Weights of a small transformer language model: 113M tokens, 3440 steps.
Each number is 128 + 32 x the weight over the matrix's rms, rounded and kept within 0 to 255. Layers, rows and columns count from 0. Numbers have three digits each.

# layer 5 MLP down, 96x384, rms 0.249, rows 0-95, columns 0-63
070162122107127088124124128141144113165124122171060188157127170110105102145111109147136069181147200123152114188195147144111146083133167132080106119115066121106137130115165135145171130103115140
136090091134117134126073150115146105101111110066125128102139107116129181117128179111106045147110122150180134116132130140089105183115139042150104170107105092140102160137154079164155167132148114
170177124132147146170165190135135143137115137153101154113145154126128157118134126104116207167155171134155142082070116119165101140123157087121183142104127120125131149106148109079097134121149191
117080075160117183100091169077106088100185139122110169122158197099092124124117051088134112125099101157112125159144048139137141137132133102109093105159051137141163155095137068110139151156135188
161113096147123094089154064106100173081102155103149159136144111135122135141124132099106150153160138145154108096113131088105174134104087159159158096132128146076130057198146122077149147111139121
040106166139147122159122058162102178099163128100177144150105142188113165121065151146115157104144154152182150126135156074095130109133128179131111106136145160094112076127124146107167110159079106
155075103161153143182105129121198104118165162062099118060130137166126120108176162181124169105123143135148079173112087125103124168178119119147148116159137075180128130079125119110185099032167108
112132151096173123139131087125148109014091120113224126124133071123122156126136142153161203109096156092129122136117056105138152106176049088154123139131155109068165094136126125074104128149186130
188142122155149114129084099097165196096141136073141150034094147110111126164157173139084237099172131135116130158165094101114150102126055148116120108128156146154124151094154140097157118151172141
154135111120108110120116144079095112129128167127140045114152128103156108102196166092144127123115155149106169144163202176170118118159145130124100170122133130152175130139143186140105140122183134
172132141105145107142073069115106171145066150151134122127113142149128171147173075187144049104162141141168148132132106145137129168104122124122136180123071125175113165132167139127130136131137112
140113089134102122089018158147102167131163136141123154111107172105130117097091109096142071121167101154177139140131147158157167144126180181113144109147105075066217167125083130142099120187094145
127096122159142121142099104082072131141139093135159072084113114111113164099162109128169160128110108159135169205138137140056149109134148096088107165133139087160122114193110150125110156149157060
127182158136095152110124164132194138191107109115120139136138090139163174141121106079145063123088062083136134109120111138107114144095147098164127157147167136169079169162095102112165116119217126
051145143097122138132120128150142119149175124123119136122107118164167102112149132144136183179144113106112116084099173138189071095142115109119156155133195105134116070159131159102115132115132164
159132149085099153157094080056094132097078130204140099164186145075155145139164185165163124110089099094148151130153188112145123059160131126116116085139087149141083144112108143123145170169145112
159117139109122109181182131137153169134141187119066097114108115091094149140190163074065207105133161207087093125041165133147113125177085134129165100072154118071142117143112072104116063159104133
104162145131181181143174142145138045147155154171153151104095143158179126134152104210165164100172161144095130116168123125133075095116086138065117128115173124176099171089076133160177088175113174
199118116151128110183084115147099080072128097135132135101167200173131188125160148153137131118122059140142101071147157150095141155137063111121126173169166125156117162152108147125132121104166157
150116091109113108123146114145172135136120182111070101172140152121097124103185145141134047171088220118144114177097124124189084111133127149088158101143097148153167173120151127115176140169052144
097127106137080070190131073112121163150109130150128153106131126162119138114130127117095130101110126155119114073124086115180023132112109110086141151096070115157116158105109175143101208104120128
159088138135128118202142175194148120120153164109103065194167170139165134103107118148151109120135138155167130099075168178148123076120127102093175109095080109172143104179099128157138104158030162
100093080188144184126150111174066087143163152084138110139121127153184141130114107171162114092126222170161151113130121150139118057122161108089158145102160110110128104116109141105155177119120142
120107090101126095133127025073131102169133099126150140116152123201163112136117177134085102152152076097124131076085134135132092163107094124117099148143147090144095117171140116175075069129186073
087095144089114159088158021104135138087128158196063068177130077103217121109102115197164103113137170092167138102128179166161119077088069140081154110098112152078106140141115035141141126108087133
146134091119126123132118100135062098193115142087103139116099080114148155150117131120158179079148156214101123166115155158104102121169143108128135144091121130131170091151159172110122119123193081
123155081068107116122090119133097136148126154128141064099092133130052107102127099093180197127145165073115133134156155122119181141045145114139054113137091148171153055093170141158140097164124111
200165157133103167098151071121138107117184156154157068134155140094119143127199148169132121164129157150134101139129165092188158114144154141062078154134062182098122140111221138188139095091157129
224130120119100105081105130100065191069185162198120127160119166100145141095125094173083140105112120106164105077111107121088195024096118164148118132129118128078116070072084097096139181079109140
192111119164134131115121100089137152119105152109104174098137084133118167140156133073104152130142152168148106113156128140108110117147120156117201138082133118081138143161179138136165139131170063
136156095124055155134115070082196159133147158143078081170121155098114133130122087116153098106120108112113120114162120118131138160118124140080131080182066167152113109134125156134159178084095147
156133109121109106133115081116131119160140043119124157085149138139099090072108138097115114148135093117138064138127073125153083120122101087140118124125151114208180172114163140089073090172116121
094165166088121115130127120099117043145116154079126110100085081128117133139118111156123067123126089081132140126082169119038132104167131117089088129103172153169099179142089132115121118121116121
160109135169092121104155080094145129115157056124102142126094157138124124125122126166132115149096123133106091122121141118189183167104150190093110122179152150114102076205124139118148158116140115
129181141103107144126123153097139216110134108176077164180140086131126130082163077124168072113128152125092146195126138101087107104087047128145109141148124066129105126089137122150098141086118150
119116092158097087191108201093147099132125103080132140117115158137099112136149097161160174126127160130137106147092131117186130158184103111165087064135145136158105090132188115189122125125125098
101124153114105120156126154180187116095098081153133126143197125113135145180163108145106087115146137072143173184072123173137134146125173136089104141093116100104115172085165097094116181062199168
157150123089113165101110123135117172172178123132124080140152148112154119122172076147193066103144103097126118128057105163149150104175139139149125191128129149081168064104216136184141196103130131
144180111126132112129106178147163204133142085163100123140141070138079125109075127144059141084111142089144138131112155138111148115107153081117207172138084139159125136129116139183122132093099152
091129150134133101160150114107205047144163063105148088091120132135140144100150129128171053183105103093129162104169148119131085091072158112127084148094111111118096168139186145119160154091098158
119092085082147131120163095067124122138139176175135121145110113155086103122165123112164093149111126168097165140136083056122124141121140134126149105112175118120135115158141144114207132107120122
190143081110073157133087162156158107175151084131148143144146128134092138147173134121154139120092135151184124113135096158161112164148133089129148145113107088129159158068120160118119143102109164
139122121079115166111141096111121192089099166147118112129109172122154130097178139122075117112176172106151104120100136104141102144099150193164174078129174128125143136136135102154152116107133074
124160114105158168093098141114127162171114111094090169096107129100089121111097145107120180086129087155115113192154120103124107076138135135141146086157149148120110114123170161147148100117098065
141152136127090117112118090197175138148099104096124119114098138130124129126183114092047148138084104113128177146124148138127109133132123138129095134115102109126086169153213122186138114110114092
097158142130118096131109143160080145108088194154093163109113119080173117118108092162166138088144104154145127145120154058102109163105121143117163100153082095183126165110070150155146067130183127
127099154144095182141117054079155078127169158196104122111106101154106124136182117118156045202108136148118093141124088173162174086196169122103127152088135126085104128162085121113118110163128129
178136102164103081127060120080149029090103098085106155075135083130093138131087120150110175190096103112093123188159126090126152140169150114101147198173108111154151111143202152159092152123133110
133059177131113141118137120156133118097149182093084136121136111134078133108074120142127119104171080120138115086141156092138082102095079148133106194151123202154110128152123139164100119128172122
089162171139100184131115116107104182159109137086132106111119131154088135111138126143139191195156131161126163181120126072115148130127108125132168135065204133128138135099185098117093103081173083
115117185108144116124096154080115167148152115167097115118106169178131163129145170133131110098138078167132080137114091135122128124158132123077097156091102122064173165190116061138170084124130157
119167124139101146161157187112145098090135091148134108106125153133116149103159115141083097162120174093112116152101084186169141197141093126106126135119143152066059080118127154109122148123113139
124094134102155144071149151126127074115133085127151136098126106081187100101133122101113084149193118126106142153198129151063103082180146149118121082107151150124152167144090173150116074097145166
141148064099072102109116121107130102144095161168094079142142108089149124152192151126088133112105123113146131086115147124226098150144124133134128130153114129112149148126137123138095101129153143
124079168135140198169167062156085180141154148164132109129107094133180154177116114135129059141205164168153144142092121118091145032158108218138103100163134121184134115128146151143134123252105181
140091164095212117092148134188133131148108092235082145134107157108114070074182104076154145131136166110095068164077124140092084085127077093130090124084197118095113199144154181105199062136114064
115118135175095140172134146072129101090113123082149097152120111153120119135116102164075109125132140120128113106154137153103134159190134132139116151137179122110148103171173162124162159106111035
103153157073166102141110209100119152170115145140167174086112115073162085123074117132103203106138110171135109063098130104181081098121069123115100102150145130133158138114138172131158111146051127
164143107101122138175129126195142163145082127185126126162126165130183100141163154143093117109135137129170178126135155134100108122123176123114187111144134148113116139124087153141176101067105146
168119144132131163105118169136147161204120188110120155111124067112110161138176127154085116077173117132096128158094118057128137186135133101177126110125138130115074163107125112091229082109127123
137119134063118175085080120089147146159092153170103117117141137067124100136143143099092165147144198147123092196133132174113133148160141114109119098122107112133088160082162125134128169129141078
114148142148114122135101106137114155121118150087104119115169163122155151141119146122111105116148157112113121061139129159107147179164163093144209169121133140123160086135121109075197143173141092
086124108143143115160130099138111119081110141075119186074157097134193151175099113179133160090129095068125129133167096080118085153141136149156120155128121139173142110073137111130150142130109103
079103090125099098174119145140124191149120130103088137135088099114085134086144140109029163084107117132100153109111088084116086193111089081125125120123127080086131156176053073158146158140161122
176136173163101127134120092139119154109132162168203125154124139096122149115145131130123061167122176123122115113162130154140111074103097128113143175098149089099121128144137100125111140113079128
175057136121178102129092162065155118058149080144088151090119174130151143119140157120170079083122136092090141171141147137156113114133076117105111146106131056206100118114154139122150126123141128
041187154161113133072178105118105162112128127144096134161125086126154115161160124143131092090122149135150135129093108163176131121099189153163142128140149203077114117126073130180099139093104151
114155156148167126115095185145105113159154114160145078156118148100150118141160164091116086108138135156231137090142167109152117134082108091138115150058062122170123157114160126096095143055173089
125129074120114090153123054142185181097128130152093103099138118085096108072094134151126180125137150128142124072079131104134100090141107052184126157113157138175144172166118183126055129133115076
159109085149081142124147108113147090052085099089098117104140134081152124148139158160084115206126121189112145124144111117116163186074162171128067110178140151125134074161141124160129127119133144
095184138123113164140126102159145130120123169114143182128109131118154133111094188115098125063164069146132132071206123120114132098142131126069185118122147147200163146113113127139138188140198097
162155096127188156137127116108088194098170079050174110155098090155175138104118084139179100131148176092144096089099097179111120134186101091113107149136117104021141094162099164123136178133099139
147121124115208105129147172108174071084164166141125103067147108176110110157096172147111142180117090144096101135117117115099103127189165146190110098154134182085136125208139184084146124133165086
136128110117083141120102183090091113125061088120084134125110076106122144151148123148113073055127118114126144054165113165179094109109107097162140110118105106103134127151196138194140125100076047
135145141104158117129149155180169140121168124126105145138138142160155135187117185142105164091121089134152060101158117213124115160105113163133130130124166121086190150165082120136106116170161128
097139113075128130165095159059141136181065117153087135167092106150138117149134165107161219103124098112125147133113153178146100099039133120136109180160161122101087126102047128164089113115137114
177100139124126136108144111115172104156151098090100184061090125142140098053126144132075127175113136165122117131154078140090094147152152114109166172167150098164097144133100153108163163116159125
101163072123126109172130159151140093137156132070139160147112134100194071129049113087092132127160143146031169181134115080036103160202098099097076078115098129175139100097109217096085093127121098
097146161141138156133173112125130128156070092077132120120120146163091091146130136116114154073234083138114112128120110117117110212132086138105116170096147160135126198131100057165108092172146165
093096137152129160178162045132138095116140139069156101160131060153119124129113054091090173115131158113139131160200129076042117126128128148171135177193115129207171129111122135149234100087000119
149119148135160201110127100166123099129092199161205164133183127219138143141182137160136181161150154108113185113123120164101123140156160175104103116103206156191130118128159106105141116089138117
195140124112092127160125146088141147146086172173082147139127117124125166120131122113127139172154138127153112162065130187148161126058123127121110114117065091136122104079156099106095101095133161
144126144124157169147165169167150091153164124144168175148136157148144153133118168127115159193125152068145126122069194144129071083159095148125109112121121159065140093067104130114050146099182138
151125110111127113107127222143168168087155127166106099066182141129123144124117115147115107145137129179118127149155095171156130152082155138119129144151102157133166112094115098130100129092166145
157097144058109113146112134127097095144171111118144110099136191141130142095143149116223124125133181183154147116186107141170102137166132131152132105138107163093158123119121105186117119130149069
120070098079083152130086085137137181091074143139112156138149088131125163061153187167147062127151181066115140113126128116103102071131168070122154159105156127146073124147059149160150192079087107
072167141092080150172114177167079141108122170128149190113143149145131107108114171095166146180164143095176109086103180073161107152111166120138150112177153127114124195121116128120166077143111149
172174153114144142110098112126143198094106121174122094148128133142115084135140122179116071170167195186108077162131150129151076088186098164142182105184089112118072186142174149133158117061134170
183109116090128110085106097146152154080139160113110035132123117075151131141193191166134095132130077149163102113108176209151108131030133132139154143135086083133135192096118136110092081141246106
116094124097119133141109067141131096171140123115104194095172131060146152122111107128118145068150132110149131072162112083099097113116098099113148139126126122111121152189128115143155121068173139
127135159101101145154168134152106116187165236130110147116123166163164136151104169093109053145174140102096152114133136038198138083080150222090095163220121148182201067161085093137157098124131151
126137121126127146159117075099109110118155129104184134116134130155121126129104165095102139168143156152126076141102140113140147133111109187180152138119114170104069091065134160175133121157112132
150135151086172162117158203160134088134179115086163048112137135176128130128095095131127099107122152100159150181087119150072156129075132097101126114158111102185131126137156130098111087185119173
103089122159125115160083152076140096213142106164127152146153091121121131108099068160192185111089038097121116139176117118086094164177110031127134190082081078133102125123155122132095123161161095
193107114210078119131114147079061143133129147127152134107143169076114125131167088117163218050118149065154122150078158126123085115158129101152112104125159102133085111113152128073116157103092130
143132124083194082128140133152167110099176192084149138160118109176034120154117198140114116170133140147044133122064137125115150114155099125103087136111172119187118210110194160134172120156121110